config.yaml
head_dim: 32
attn_scale: 0.177
tie_word_embeddings: true
init_std_qkv: 0.0464
learning_rate: 0.00911
weight_decay: 0.031
warmup_steps: 200
doc_mask: true
Each number is 128 + 32 x the weight over its row's rms, rounded and kept within 0 to 255. Layers, rows and columns count from 0. Numbers have three digits each. The size before them is the row's rms in percent of the matrix's.

# up: layer 11 MLP up, 512x128, rms 0.231, rows 373-439, columns 0-63
# down: layer 11 MLP down (transposed), 512x128, rms 0.11, rows 373-439, columns 0-63
# gate: layer 11 MLP gate, 512x128, rms 0.215, rows 374-439, columns 0-63
up373 094:094127127135117123063114168085123065152138125114154088087116147084125123134189108151115104185123122160096119067084163153182129146110130118054101165148086130177127118098221136115181085053178165
down373 091:093137143092167107055109108145146117113078056085090123144115160142141100144171138094117140155135134094106174102130148156075154122105153142111023167116123087084155136179127184144123159127091129
gate374 105:162176159107115103051121132124117164115118148114039119185141148127184156124149194144123092082164115092124139033100127089130091155166124103089171104151137113111150119192077109144149174126108109
up374 111:148099103122192113122113124127117112085145148063179125105155120118100132130136122106099160189190119137109078169136122140142099094124168082085138106149155118090109137142166142155136106132091098
down374 106:152126090164112149142142128109166155114090176136155132100115113089102120102113099122189115133176169178109095154162068140116113129126118151058140166114100095082122154109102142125164102048105121
gate375 096:107110091116170099161151149156098181202154104162110127120109165094143123111096119070162129201136171135127081082101104119100132169133084154077126132166133109144119124147202131082154125130100177
up375 112:163109157068080167117161067106176106052114153059111145163163119103156151146154099131106086097165149135130158168161171243139093137105100131172078149169112131128125153129148112113135134118150127
down375 108:113122140133126138080145071092148137134113141156128124086150171119162107117144140129110207123128157215108114117126133107126140109128099093111127128169105118176088072135093115116157091183087202
gate376 105:142174145140175115131106150135139163153106097187099130102136120136095139111126169124139084080136158147119199152141117106135200134137133152078082127141139125121151128108093159093160153145090160
up376 108:144137087146146136158119141141130184130145127169162112103140171156145148169123186101097139095123168138105140137101180190130121178048134151171086078102073052114123104111137099111089158141131124
down376 102:133117161169190138149167169135145182121137157161069120098167180113179119152070062129160121138114116195105159164141166138107075121141076150099130141113160132165091091166159083087121042076109131
gate377 105:114150103140171191087121110146050151184080163080069132223136138144086124136132071195112104130087098122123096155102127136147135161147108196163108125081150124095115146154119127121131118094172164
up377 102:142123161135155095128127141073123097065138124164165120133179203129146178095105172097138112132075172195131162113213119141094120095151174063117138104209112106139077086133140154113085152142148112
down377 106:108148107094126174153175175092103086116147111134160134098129048097152140132143174148126129118110117178088097128098092111094146131129148128058152144125187118187144092113142112156107152147123089
gate378 100:114057160206147113118102176105081112129125114139187131132118129109078073160135176115115117105098142088069072147115194088155175159116066120131157115171158151198107119159104114155111114107124111
up378 095:147160103116122086092179124166112139069095171170157086112120065137134121131091182151098166128185114129172158085132083084098116089101140159101146113177122093117120140114121145140101132148077152
down378 099:116122071150134160122104156128121121126057142157141099116166154110184096157146161100076145116119103162132223133074095127173133102141136146163134137136132142133140102175065050160132114123188140
gate379 103:069132103144084133181132144137181168130096107112061154123121125105098080146151141116137120104144121166119135156130111135048138082176123124106093188097119130156135140098150108099088144134142095
up379 107:154143135135173094134150154137111117143114100088121152124074124088093101144088112162144120126108255159135159090137139092109147132120140129118120107116181097205075171143080059125112090054088142
down379 109:147111135152151154142171195169230116144155129095135099111090120115092137077172139083124085118079142140133132129105146125103128115149132115083132188157216154123112114088127073110145133131145158
gate380 105:119056191128153118146147138157107108139091113088169112120129115130103134115175072114153138103182083165158080071133121186154151147100097166062121162133178135155124169149111156115186126091061120
up380 102:140080140152122157138139157091159156183168123130142123168131125101116139142199083105110133118186119092121116126128078122070152125070134113145051185141128143129118127134112184127195113059106140
down380 102:128115154111106089107165158074090128200123087071115113132148102103107074124119102085155111102088196188106098148122151073150096111110135098131059097091137200149102139139176112156099087127121125
gate381 096:117073128119110113163095164114114157163147067171116201116135176182084132125103171156119143180149070122118096122167153127124184212090131107153089111093074110141179124147158162090151172135152176
up381 105:150176114112104140127117131132130092114132184096077072081143136115143144149114125053123130129101155124102152072119106174107058124137170064108125087128202181125151082155104134184084106153104106
down381 091:122146128138154083127107148084118127125139116104109081123162097104180089216125085136093095137129123135108104160110118101057132111086135123024123128168157107128155131176153104151131107052205150
gate382 113:123083120204095144125093070085116062138144118097138172129123203064150132146123116087100122123149123135141132158131093080157163127063164162111105118106161139107117111153156122072067126113096155
up382 107:132137143073138126109126165168166187125136093160117146135126079200080152116075111126192061181135132106098112127086104089060087133120075131153104099118141132101141065130096114112106146191077151
down382 113:122141155129095107151130096151114166105115081155117139073149148141122068183154173150118093119110154135161168151144144186191089078134108106176125173109123124158153103127094151185144104131095163
gate383 108:169139106100100135118139118129102073128105165121110255170050146125143129150139104147158157179125135177162073201124108131135125133142101145161061111127159122172117075133151158152115129099118076
up383 101:165085129116213151084102132140114129151091148129111155130070117151128118110151125161082130038093144143179089154124140161069164170143129104142138110115117084142167124138122152128100093127123123
down383 097:094120083066165085098101142176097137095074069134132119147099130123155173121156080045059089177122150171149131127151136088146096095148131187122128150123084115098100145149155057168116076123090118
gate384 083:142118110166144086159120061199170160133106104073075109151089152150173087114119076088225136103141097145196085106078149152110114120121153148132170161159085071120130155124174145142094105139074130
up384 077:107136082177114104125122141166112096126124099162097098167117143132166136183099085162185115102046179113167070105122188105143183122163155144100119131154099155152111141094092079147142111137171145
down384 079:133117135111134154091157105053099101122129191166205107082170113138028146112166141175044148091116137088077193125171085108119121107143144085154101150162155099120126103156139153152099152091149147
gate385 102:185114109096127133084097059084099092098124106127153167156110143124117099118162128132132099143107104120083063122148110130116089090152112106074118140053136166143097137126114108123186131113064165
up385 097:100110165158101111113138082170175104134181123148182123088136062059140102087153121083138174121115124107176197126130083082057105104117144156102058100149138130138129104119180117067136104110111134
down385 105:122088145120123100057153071123085110123117122176133140160152148134121126100165139095100130087113162087180133134179136110090133113081100114083102080189106127161071150184065135111120131150194127
gate386 104:115087081142053200112104077135108105170152137162102166114170172150086170178126141131069120166136128136081098095121167159114167167129110119145142174139105113153108140136164159118088152098078134
up386 108:100112099075127159082105133092086135129082103207136059141174135105154130084096110115083100116132116123066132127141103128133105184119087076126092136119132182121078164079102090135155087143071131
down386 108:100151112112115098126163117109130239100188119104135114128104114149083170175096090157123134140147089146171142162137147159144130147130183145081138112139120156141171149124108112140080095111124158
gate387 109:185112097107143147128154154106102142130142177134124090132134088197140131182133078107113101110147065125146115192133097084159066111176127158059163147118161162172214148200143152132161132144126137
up387 098:081139148096129114177161131175161077137136117134133149185186153090186158103150100213154225106137130137141136115152126084066136146104174106125170115100098062157106127103183157122138065118153174
down387 103:102102107161125079106213120172132143113138114096142187067181156106082145116119111101159168104168105143134129125136146134057149151144163099087091179141153115107084082122143142074093079102192160
gate388 084:127129103150135144139184154130069137100160110112082089143097118141116157075180146127085078168111158133142093130128118142114030209135117127135101126106112081125114115122106097132127147160102108
up388 079:087131083105129081116137112115132156142185102073137091097108120176099119212148136077122162169109157166147136135082181130131180124098110093054105114126076139090163071107174141109134107100160139
down388 077:160157147145089104157221128145143073118166148124145107151115100073065120167142073132135092150113131117095171136167160112223192166134176165126129052170160096129139093125151116112116107149153162
gate389 086:065139190125144130135151142144115182148184101146072136114110086107126148129116156133155156153161161125137133129204149136082139129107205112097155155104061140097090082144108127169154132131138125
up389 084:154082172090085118146118121144085141123168120094117219111078111130173108125102176106143134169138098150127104118142098131183109177109113140132138129197127097084089149161135119179077165124126089
down389 092:150064085155183132109107088141166159095054195141114114180074132149082087146113169137161138025135160150143141109142110108144095139118089121189158089137161148125105173101123100143055139127114099
gate390 101:141132135150119110074106148078085140139094135152072140143105128135022100197172109038135062129124122065119136165175116171138154099152131122159132133169139099144188047110134179164127166163112105
up390 104:082149113078130134154162139165139176126164139126155117132091107089179131175158117130101136129120100105160104104136155126106116102120090183135076098085087164118129102155122145093116116088153093
down390 102:095164170084075142149110117121130109152129117112105042105137151096087159129106158115145166115139149097084193129110138119105155147127161187170146145165193175093123173154119128133117101139138107
gate391 108:183113139122151093123168168178101160112121124093126139168147130154100054149132107095106158132107135138094136163113111128118088102138057111104114118142111160125109085157173134181116131152166104
up391 111:152175186126172087147119073207175096108121101086132136162131155072157166103129097158149152149103173144098154158179154092168179134088133154107128125149096134119131172112150132120140116057134152
down391 096:146100115123177137125128107099136157134162157119164087116148110129103199149096159137164118160203197127140101135131130172065116133157157095012105137166122102127050154119101129142086104135126167
gate392 097:117115143199092104132157063136134118122161088135148161123123183180159127112100110128156155088117107134155096221137147107106172162117150085135119194127138112169132074160066124118122194099132125
up392 091:079121126169097122096178134154094163108131160096116130138125131123054073115178117158099116096107125136165151143100175164194163171089159088094084113133089115124119161145097059173152165132165133
down392 092:095104144085153100049161128101136120109076136154123157163111161168098154119106146110176155157134120099119061127152159129134160132155137061185167126080124166105095146143057170142143102207139087
gate393 105:175125119067177145174070101191114101191148161141125150148145139155117079174129162151099214164139071111155150107159156180125151096108136148194116135120128163121148151116179122110121124143120132
up393 104:155144122108171124109130163104149099113078097182167062185134132186152101090139152162157184174104153142142178123089105117174133122118119136161107122127094142142176095113091139097139150144131113
down393 091:100142155131071140143101149122149090096120151140124128186095140153092118108102129103098094112109074166106126156169116134122114118133168137255109109139097116126089138148123114113132165128119140
gate394 106:175054151143153169167123115166104140102112114113128095136106180114150114087128111141127109145103130094156190142148072099138135163168127106111096146048174115184086144106143090105111181097077081
up394 102:149053150126150159107123146105052138134146113165082140110137074087134115153106174128124104133117102099107151136138118077112157174120136128194058197119162130172077173110123086080140121111143122
down394 094:104122129159117133132151139163132131176152092087155109111122138093171113121128165096150115136085082139102145141184053039147145116144160146200140112135143075127112086153127118109116140132162108
gate395 104:063139162131101108176093099122118144139154119088097168125144133197142107197125198039100111102163131181141182157109073156123164094126123166196120146103107071151126136162103124118032106111094077
up395 098:062144195182129106126117141068091126169096151129085132090122119133170116065104181078151138096129114181118099137133088086116142120102167128140126139132131132174137140138104111139093136089057115
down395 099:085142147063174143135118077124118119107072177167103125129134143194160114079105152106189160146051062138076094127094059095120125171117155143150112115097132122068171197136142114093117079170075102
gate396 103:109173106131165146119136104178135145079149078113128146161148136084145126134148183127176161097186089081130118127146163154123177143125142165110192157152150134096119171144146084128093198137101130
up396 097:137137128110107132128090189072128186146109115101115137128145172111089127156156128129129156149177091103110155167115139132114158119119186121124124152168078085154137086074147137013156092168064125
down396 099:113157146110104129113144187090130182118120145137084139115176125051150149133109117107145118114090105108137173163140139108165196120151150131182185180140143164119160117111122133164138131134119115
gate397 096:120063133138166112151131114100105109085100134092185111186088120142083079112096166103137136122119051165154147157112092113146189152201075093112116144185153099168174130055076139122119168158108154
up397 101:103115204170133105109184140101131117111074192103080111164140091119119120038137156103207132097085105176122174135119126091126132119205109105110097169133131128176166165108112203132097095137130135
down397 100:073105153156126145153102157148108093114109095165121176148130103103169111135124167098129122158094117190098132130125144118203123095139075139239143168139079164131101118112174144138127127207118100
gate398 097:145123136230161116142135150144123150131133139178136130174160123098146171075125208118127117162093106125067111143112088118089160078168082152146092130152200201138133134122090168099139118126073167
up398 103:184155098143098103162090141099113173210185115129153086080096128165154131104133090170087141126150124129132129122092088101137144081092156066148087125104104145139118166147162123099099151158106099
down398 103:116119160148136060125162162144064147062150104104122179141086081130106165077063115119147148149069118090133093107144120063127111174119110158204160151136162136151119146104140096167156115128151099
gate399 108:134148173106212071113133096178109112129175138126135114184140141149164109228149150111156187104136087185129127155130135158109111121105138169125131137119102161125113107114127122121113121081158141
up399 098:107140128136154133098100142132103176145082165107117131139135099094128105160102145034116164153178139171161014142146106143140135144124124111171131175119094082138129068119173172172128160147099143
down399 100:160075138087106173083146118093107119136110114101084094166104070169138149056131153149167093148129153123100134168174114113134120168074103137028059092091162122120139160124076109127113099127146147
gate400 104:117131173128206185052063144109110164140105110109113126165127191123113155090149164142180116119116126115138137134197196118118134174157164120152150136160180127171142162145144127074125117186097143
up400 100:130094136140113131131099169133114131098107048082135125135092184167089164131137158137099116098123181061074119140115045126104173135147130139115095080096160151141162133166146096185094127122141147
down400 098:135150125145111160127150160086120156164152078141121155108134140092085144111151114114202173096133171116103178142073130170147083113148128129176102148103063073103142071071176131122111153064141109
gate401 092:101141082198053132154104144123100063105129132122072165193085143205140073190125116120132157134066079163136152132081120108113149177103105149147106176188188114189169119154177130100128114113159135
up401 106:102152100091112173144054171114132114105132097131137175236064092109116140185110119129126086144100153142110107126144209141108092114114119087091113120107125145122157185097131112078144110137159128
down401 104:082140113177100088111165114145180140159086127087127128089159096107165102168137025116132138171098174137088108104120081203163154105100128160223114131130120081106145103118199119123147157153123108
gate402 101:104155098153131080139134139150054107106113095144167064087155159116131156126110132111160147160083127178099126143140108138074095149091098130142157169141148116120169133137122129151122141057181179
up402 094:134086128135099153098107117091190097117066162112122135142156148153128161113109099121160112154090120046177125103128069106147112093176131076140079103175135104132128113147080126080164167165140114
down402 092:122179135146129163109103126101084124120078162076108140090159141106123136166230127122094125092079121109112206122148143119094085145119128187060141161051151148114163124168126151111131134125139108
gate403 101:096135172136145152117124113120124139168137096112105121046098162111093139116146128110093129135161135096099126133143081120104245112163071193103097101071108126139125122108078138130100106161141123
up403 108:140172101098123096078183147183153130105141111173135127086136127130111178154134094164098081103171134153096098094146112142100115108156103113127144090078187126129093228186096111148122133110133195
down403 112:075134142102124118104073134155119162135195136150166067139087142115120098049192087160140132130151141107161100125149132207119171099122077183226089075137131136106113155174102132118132131112146099
gate404 105:166113126211124119143123159134146161152150136120084190164119128104116087163176139103131151152174123149127120161131028193178130140141147180129101137147186119164058152106191103132112140147132123
up404 111:141121159210193140139146085103121105155120106131173176127096116070187087148159110112110075121142125147165150101183141189134098150112140150161178173121109104179078149127132076122161177120096161
down404 107:142135105088134137099120163126157138146128150151102103207136116119095103094147137148164172168130108119130162180108115145035157131130155107065155116085086110147071212092145172169111077141125142
gate405 094:157180162113157116130093130102129104088091065120136108167153095132130123147135096175148100186112116164090140174146142133100089135154157110136124112139126136164111099154189126032133111176102183
up405 097:119179085124137150113132197115167165121202099082100123134039150144085110128150139130126122115177085121135140093155149094156090186113139085137101111153121112110145107134143108117099187124157132
down405 095:143124154099129112189172113128175168106177168140104064113227088116161108100065141098114110122067157188125117144132099118054096120157143145072132168119117150119155151145139126075126117130195151
gate406 100:104122176178124149074128209083112084148148111061085157187121131120124072135142179116164089115181103108152069141100109140144163100111140123182083163074107108095106088119160105108130159159169089
up406 099:095151160122169122082147100089151103101141059061098177067062099137173116095110135125134108134150096134136109184155136140120142150095150138103121085101123105165155111150122132135153137116117130
down406 104:090157129121129091138166071144072102146131149130117158093124182113086156110100086101108135086168159098110090135146131110117083047131176156120122083098120125136136117156114111137184128100095094
gate407 100:174199124082134060070135094174135135152129113119107109201156148105132143179138179118153158165102155147135143100121151113079144138136163137083122146121125174165103139158084119104108123098145136
up407 099:196128164072140137128161053065107128160134148136140111141153105129135194105178080111142022128129107180162185155188130148089167144094173125137156112188109076083139097120137126103112137151097178
down407 099:138143156154168082141130167068195134128129122164083163112130122148136146162130161084147143182172136180132144058180140076117144170147100203066123121132189110109135162161133114082089089138126146
gate408 101:134108024140089079128155118166133111112131155082088166166091160156200147134140092156204136153158107134139116164115147105153152168115147158081103074127129101083094097123168133098155179171119141
up408 091:125111135054179131160111133101120177111114111141126099142155246117112189101180126118155102092112114156095173101109132110116112098149084128075131105104077115137064137138126146172112173154140091
down408 100:134179057130117139100094123144162115112128104113118162143136105112162108169159067085111133093116118092133068138131134144102157100139146110124095176152137117075137119122136153035106137158097111
gate409 103:117155132242132138117080102153155109156125121069123138109152106139107130131145143097126127176151137085146111081127142147143103143081149066033124102144136163211118125157130117129174108079083178
up409 103:159072134078165165136199108090195140135094114115075096165126131164135134139123158145117115099132118123180138147074128209151153158134054223133071114154143100133149150074125121161129136103178137
down409 112:116077113131152146115164130107155126089131103169123101173129080188087126161080113129098113179148198100092177127166135150156115129136119170059082090114099181124137168077126131140161163139141122
gate410 105:160116140104109126115077133108112086160144140142078128097064166099146031138170118128167125133128089166146154162058064153136060085122131148156156099079123141194148114122176106100089122119135106
up410 103:124163203162128146119111111095191119104124153057143142116186156172119164142122132161104165153068108146087116126114091168155138120048158138134171116103123093136160120135147160119116044097099138
down410 110:122158128147120158160158109139136164075130152160161107097133125160118104184150137146111123121168091127171138171068188082099168178189151135134123170210159116120112111106151170122126113133137082
gate411 099:099164118125129093135139135152100158131159149129153137107128120157176114207158136140195182118127155093176115145122125153140073130149166151144071136096147188115068139089160137106142142141199122
up411 098:182150161102127127156112132137170144135148070167132147113212087114208108173179150142193177161159155125150110105101119166092106079094114136117030103093105202139133187103140158163137128152144130
down411 093:130191173148094096101155132096073167128141174113078137191103190129102132194108096172115066128133114123152121101114123071118170131109128131172124123146178135118149159162199102137174132140122183
gate412 096:146122160123134144190136116130127072105093106139083121212179168092188143120114119100075185139158098074149088111142095132146134144116135131074147189162130149157110090142154147097122177142106126
up412 093:161139122114142130104117101082081139141154118066128149179118106107137136099033153090092083095134127188195129102107127165167118065117157199156123152127091102081122165138075119092132152157141086
down412 096:092111175144080076109081087144108161171167123186102133075086161092110118131134122117106155098121107133121182114134148158093137120116065110250128089121125149170162157085129112136146095099110130
gate413 105:177065131071077196110114169150157144161115079155089134186112158142146116111147173137179142172186110128107092131120144126128133125079141098047084106128079139096090132138132121113113103132090104
up413 102:191134102060148132160136132129154148161143076158090104110114123087136151155180162143154111098156082073110117124043138145140167142131107102106098134067041167147105159087122122159147157126136118
down413 101:132127125075121213156101125126113141105119123125158117118186098040146174139111187130171056137061126105116108138126132104159171129134086132168089119144139089154161063097115179108073110181113137
gate414 098:072155133176136111097137120180144071140145049089110099150127123107137170115143145085122144128127125118083129130125159113101112146128110148103174153087096119186141128113118080110176168134072135
up414 097:154100127160147136147186122092108131089103143113098124132145136154097091111112113106136108164102149146129129086100118143159143167127149062130103163156153104181157108101075097109188156192162149
down414 101:143093129154098071122201111166115170147161146104162103154119147179145157070117165124127192124137182104118097162059141151129073155129123094193143133088136096119142147154124090123091084119122155
gate415 106:173187096155077168084108098172156153164196121129124208162153124171164056180122145108159157087153127148145190131117149100132106117154118138128104081151103174129111092116105128126143092073182085
up415 102:161151116103168148167114142106120112144110160118147097143136137102079101110133120082080159118129107101180136070155168069201198088099166148145130160170115141136124146129111126161156165157085128
down415 104:139136145078126107091124082091105134177107100112076086130071121124086089164121133112131194138171085123137133094132138100170151168126168114105163180124090143063136090122116102130130140201106074
gate416 102:083151176195184161102126167130123107121047133092131125141129131098104131192137103117121117130192155155138087107119140048148154129127092110134172161117179120155138132109097143150086112112124107
up416 107:164095154135127127100084126063116177085100124114143122178110111116144150147096082147102105095188123157104120167138118078131168175108094130161068141138158126146132075125165103108158129078133089
down416 104:125105103119112182116077147123120064074096102157152123158103035107133112122146104160126149159179144138115182114094127099120138124161067160168122112136134195169103116113066160130145127155139094
gate417 094:095121096156172153145124150122092111185121124109122123120155166123100118185136143077126046134111136143176051132124132128112141168153110089172103122116094153163155165136067112107175195145155145
up417 093:153140130118095139087114147172166062152171169107120118129176153130147156089105098139173151160128122151118161071070128111150106165132177126054197099136120134063076140113204111153083104111170118
down417 094:135150089186164131174109158177105169152151133097149146104137140081119085088120175118148013080134078110152150107120108129164128145202128156114129099128144032161126152159122129114124170091132133
gate418 096:113126146123139122125142041173077101090154076104098117156171159144144151191099109127164103137130143137189111178093091194165143085107151138156138149140210100145121112073128132077116102127112169
up418 093:059132142109152118093142100194113094150124087163143146130153159133119086125127100131130165083075111189148121151108038178116082131117132155127168112172160134096110104078166108125132160157103140
down418 089:082089144115128159141178158075197150101118177134152079144105130138145117127123146093090167165163109095149131138067106130176153110060120091178065193152083121083151110182151120151171144118135177
gate419 101:176114102120128137122159166121108116114166136107157136171122152139200137139209112112140092112130088077143151155157135143082165075079107091146085104140216137078187124151168157069098089109123125
up419 102:102121153130073077140120126145105124163089102141119136052125072119112166090100100093127110143127167146133049124082109155191151141192097101129175159141117173127109188141080103111134121148098108
down419 103:138131153173111094061146109085145119137131064175167118131070081133177098105078171108126153163092148099086101124141124110075123158083135130095127157148178113177182120132153169070127223172123124
gate420 095:123094142140161071122120134123161099170156113087148138138106100217186190194144124091115176128133141144182139085146108137167107108165026125155149117119074173083146082082140124107114104154082136
up420 093:113114138041152095143164179134138171112138166165176121077158105110113094127119127121137170131130167160093128084121091147095186099170161114151157089066149123085151159129167214082142166124118092
down420 095:115137147157107122168106170121095148094154103089136115113140158102171062140132148093110086142151160111057155186155139135122150161116154136143159165146125153103165111165118133177153124135147112
gate421 106:079127103150126123090095177166112127136129130140093134177103120134171059140132136080175053126113122131173134111072107118134134100126079071065097093136132111122089127112087105098150214101113072
up421 108:100150142140162086143168102131138068138154119158141108097174090125113164161146154135102152109137155153111148129164189137100156078143149196095065121157123154133102124174143110161111130187081158
down421 106:136149140163176079150090098080093114179124132153158116136137127113073099082161112137137136165144129077103056148148142159065131168136127140085125116126112107163140122116075127094105098198110096
gate422 105:176130108078135128136050131083128180162140086175076152177073142125093108148046107152085139129089135115158150157096167109178139168167144129128105201100118104132092118138097154148089116088134122
up422 105:105142091116151119123138116047092115190159081139124141158158070130136110115093116154176121116114102050195144226137171151127125109153115148119096161159118104083200138081093165105139118134131051
down422 095:122099179157171055150100123167160129119136164104185086117131129108160060116145149154123040165169156165109159148119113100092153102117128157255115112111117140101150127116144093109148106152126076
gate423 096:153064093173167146094153121150072137124085151110150121153146143185039161172158186136102110125092205094166121056161143128130179091102158120115122129162128162103122148140109136080143095087075149
up423 099:122162141105112162128080162131122103127136148111112105112121200130143093153102148004134132125200124155137185125140169137116095179155145104184122124090162086140123082195129132197155122129182178
down423 095:142125161143124150064110128131098110094097120162177106140165135161150164120120139145072103124058138115123092123137100144100166052116069089000105124157158138088110123122146158098177115119093069
gate424 098:104123151127114144132106088120117136183143177136096118116100175144055160203093052066155129129108101064148147166181099109108117164119144131100102147131098146175110169172135174117144158134103189
up424 103:104154137119166145187142188115093126097170107118131151159071146147135114118125110100169105136102065114159193129145130145077189137126118115189113095141104051122118129184140111094107046123159119
down424 106:130134097104121093123150124098114148111128198075106100145091096133122120099087099112129181153131128102101099184134139144169154171098148089185108095142119138153128121138149126071185116146130151
gate425 103:093142166146114145154068149109088092111120104101124169128119123148170088127164113079181107155113127057155104186134024106089077120097114134185150210074145140097040146122149152101089137139129192
up425 103:077173133123127074116124133138101100161155149135056111090160190146125153161149150227072151141095169120168119141128163167106150108145112195175104149146073152123149086103187133113115115122080131
down425 099:171131133097135151193172154142156127153123173079117078131138093144178103136064119144133140150092115099116097118090116166138159102099143147108179081111112087148168109094141128138132108182076148
gate426 100:183112112147190174120149097176095120078112096131134112100116124157143113173094114098214052151136089116153146149100159103082145086090126119094118071136120127094152101079168141140105141086129130
up426 107:090105147068103113159138087082114133115150184172194102172121099124114123155139133097100115155171080098159107099137178128137154081113123157056108111118115164142123189155084150105149156165098155
down426 107:153128160166117134112192133160130127166102175105177124134082103130120103194108071139053109124143160132136135122146124156156059154125088155132112121120141140140164131111057153092174106180150146
gate427 092:119080121081104093131205111156144114122083143109143159093093142175108102161160127095132165152119144135142141116098117139131184171120148147155112105176114183091082168102050074120143132130149105
up427 094:140156152100106152126118111099096162071109126142183109133152110106066084150071138111106063064176092117079189150107132101142091155118136111092147129105123102103117148136162119115187085142121071
down427 093:122192170136169162123039122106120132171166131110079115176133121100121126132117108108145155134143110122092102158150209127075090096114092122025127160162141082155151116144057138085093071150147160
gate428 097:127169094148113124059136167134074163144109114141120113169155158144137156102188117162152141130119142140198145069085183142070058116138064125089079111161138145158150112110148106096166098103099123
up428 099:105109199128119111111103120079144185147109154136104187138086143089118135125121147084120160138092165106144097114182125106104131200150117146110121166148108150115127189123112124120158111115162137
down428 103:114131076077138132147116131125125117119108158093136147176127147097202125134070159117152104116101202126146107172180091126141109145185131154167154167085192081158092142145101063116143156159125103
gate429 103:089161103162133155155130142169074131134102157076109106169154158151111102196064178098083129121154122138136131070156117140134118155137144182145119143137161121138104132111120134208168164181095141
up429 102:104135130130112108142121101153142074168141122114143143144126111135109080028115147131128135147139151127106081081150103142091128086160121161103155118118182171144098150141072152152140051105235212
down429 102:170123135129196175115140120182127143151077116143097129098135128125156140093108147107128156067090151150131118076112177072136091133102180161074117144104076223173113115120078207119137167098120129
gate430 097:137131088116092122193145115164132124118079093102131162180112095120143128186112095133194176118099160147169129147126138184100119146146142138120110156171069193112108133168115147149040146119056140
up430 092:137153148107121174117106137184109182108200085154151126134127176116105156122155123155164114088157088090167119137132168148081047121056144095123073107139128086125116107071094143188089102154127129
down430 090:142120148128114153086133132088102183147084188106138125129171123124106119131129129185113101102167172134113130138150119160144103086165119102106115076112115149148114148123095140192042155141134107
gate431 101:120175165189173145117140117100171125124149147127085170118132101164119129134119126174153160218145098160138115088141121085150127154134083101125068108094175163126134174162154210080125160114111102
up431 105:134160139169106109114053135146118186120109129135123136126109101143160077185114092142150092130141151122099123162172127118180174074135106098121098101147148133071117092150143126052082154148159146
down431 102:156127167069114190078111161134137162151117152139185094122130152135155044087130079133154111060124109142091159146117179101138187152157135094110158119131115110105097110071148195070155179171108138
gate432 096:092211192106174208132107150121160131190122107141099104108140134121158167145133155099114120121102117161133129111092113096095108122150112114139131104116167116105137164116129161132065160000117131
up432 092:135158166108169144144167138189113140159114069122151119114092095141163147099118116162142184158183112114163193151113178129085130111111111119172130174193123180164089134185109131146148066174141166
down432 095:117122144131106130120085154085101127112121162134129102120146132086111139090189065154151065144137113174138105117112109125110090107097147139115122117084057146126093122148088178184140086107130104
gate433 103:109123105122181116127075149138102146162136134092128169122119111137105135129098117142170159141102120093111078124121116170062090160112122158187169116124165106178159163097107130156115080161119139
up433 099:143027098134068094127118160078160107104146143122164130147132129168140112141141158155162167058114131122164126102121139080133102153113073161102098167102141107112173177145089118083098160104120079
down433 104:121110141170110171064087123203135132124074109131160153129166103171125097070064074106146128072138081148120086127135109104105055134092088116178130165100150096127151153133149186123203141107137105
gate434 087:135109116098141157151123091144162138054104139152130070110100064103116114139094133161100140131084138143128110184134155113109105116133124134174140207117120173124085102128124200093139142087108092
up434 089:120094179138096049121178115118138182176130168135140144132093100150162130158083025141125145176138179117152120113095100140174170095142117065105155056119129148125094160131156098168123144183120161
down434 093:155129124157167124099147094126140146098091102135060122142162135094146091183183148125141083143148105147121142198174189138145130121110143174038086170118119159140136140163134129088087117130119083
gate435 104:102143137189116084146106120214195121123139136095110147117151163183120097113160161111195070096128124217089119150158087096132187097164122179100126141093156109124163114185091190147160139146121115
up435 111:113134110153132126111078091126183124183077171115179121133106151200144134137117116112114100120135130093127111156154085133206139146107139125134114123197104142098134034147133161090115074122113082
down435 109:132060139104129153103089032135104157106063128198094133120112140138121135078123102138183152106198069115076107119094192083116102156128071099137144142178145139159093143141107092126141090093112137
gate436 104:095133114152099163126041180076150125087076122152156103099170092119156065152103160099128043130123100103114086135154164124140096138175153112098144206108166094132150165157146173086094158120150064
up436 106:126154147109128101102100124111141181144119117102150142152173186105128134116134107090121166196134101092178141134104162160132186133138151105114154178138154121116105109054139098061156110150111217
down436 103:162203131167142126165080171115132117128129130106115143106113117077080163133140116130151148148107167133144121158128083125081111124103060149152119094071158126099157142158067142046122103119158135
gate437 102:146107125195128114160180139178128118079183095102080149164147117135085167072127113145078120116147117156079129191217112085099159108113096136109151131104135149144135161155134186139156132124076163
up437 094:110181112136117160101146077139128083161116099120164147070188139129157109147150057136145044131107141108128137126142090156172102140090120114095117135083101117102125093106127112117115100095122165
down437 096:171169084124196060145189113107127110131177131111131139085079109132116125194141135099192087125094114137142110137147129084120149103124194140044156128167082155147152140159100174082137130122079147
gate438 097:050165123121130120179130073146137115201133073132107111130103143146174093089088097093152158110131067144166136115140122144155089073116172157138129097139112130116175136189129107091065186105074136
up438 100:119164125168186155112175107070159105119107097160094144176159087071144192133130165085116167103075104129123079110152148141139162146165139112127173112090099124206127101159124130130106127160161142
down438 096:142147087112132129123133083115167100127135121142165153119096141133166051138116084113154094101170110135219125122085183104130142114050141126083155101137107154106114084176125159149126158166109090
gate439 105:154110129154135156136137137127124096160102136101105103124157096105120100181109135121159092103155191107147134155158088125135123147170181188032128118154098113125139167174126230114155176159135050
up439 111:176112050133113127130096168116141136099168139173140121160114091130152133141094105109197107098148122119177064145161106127123118110173161110080103077121139168096161131146134226076118146150120113
down439 106:172122103090129119179094126167128121063152102141131087122105166138119174110137084139114099095083161075156106155155183120106151172137172067097139194079158138122206179089083152135149135163133079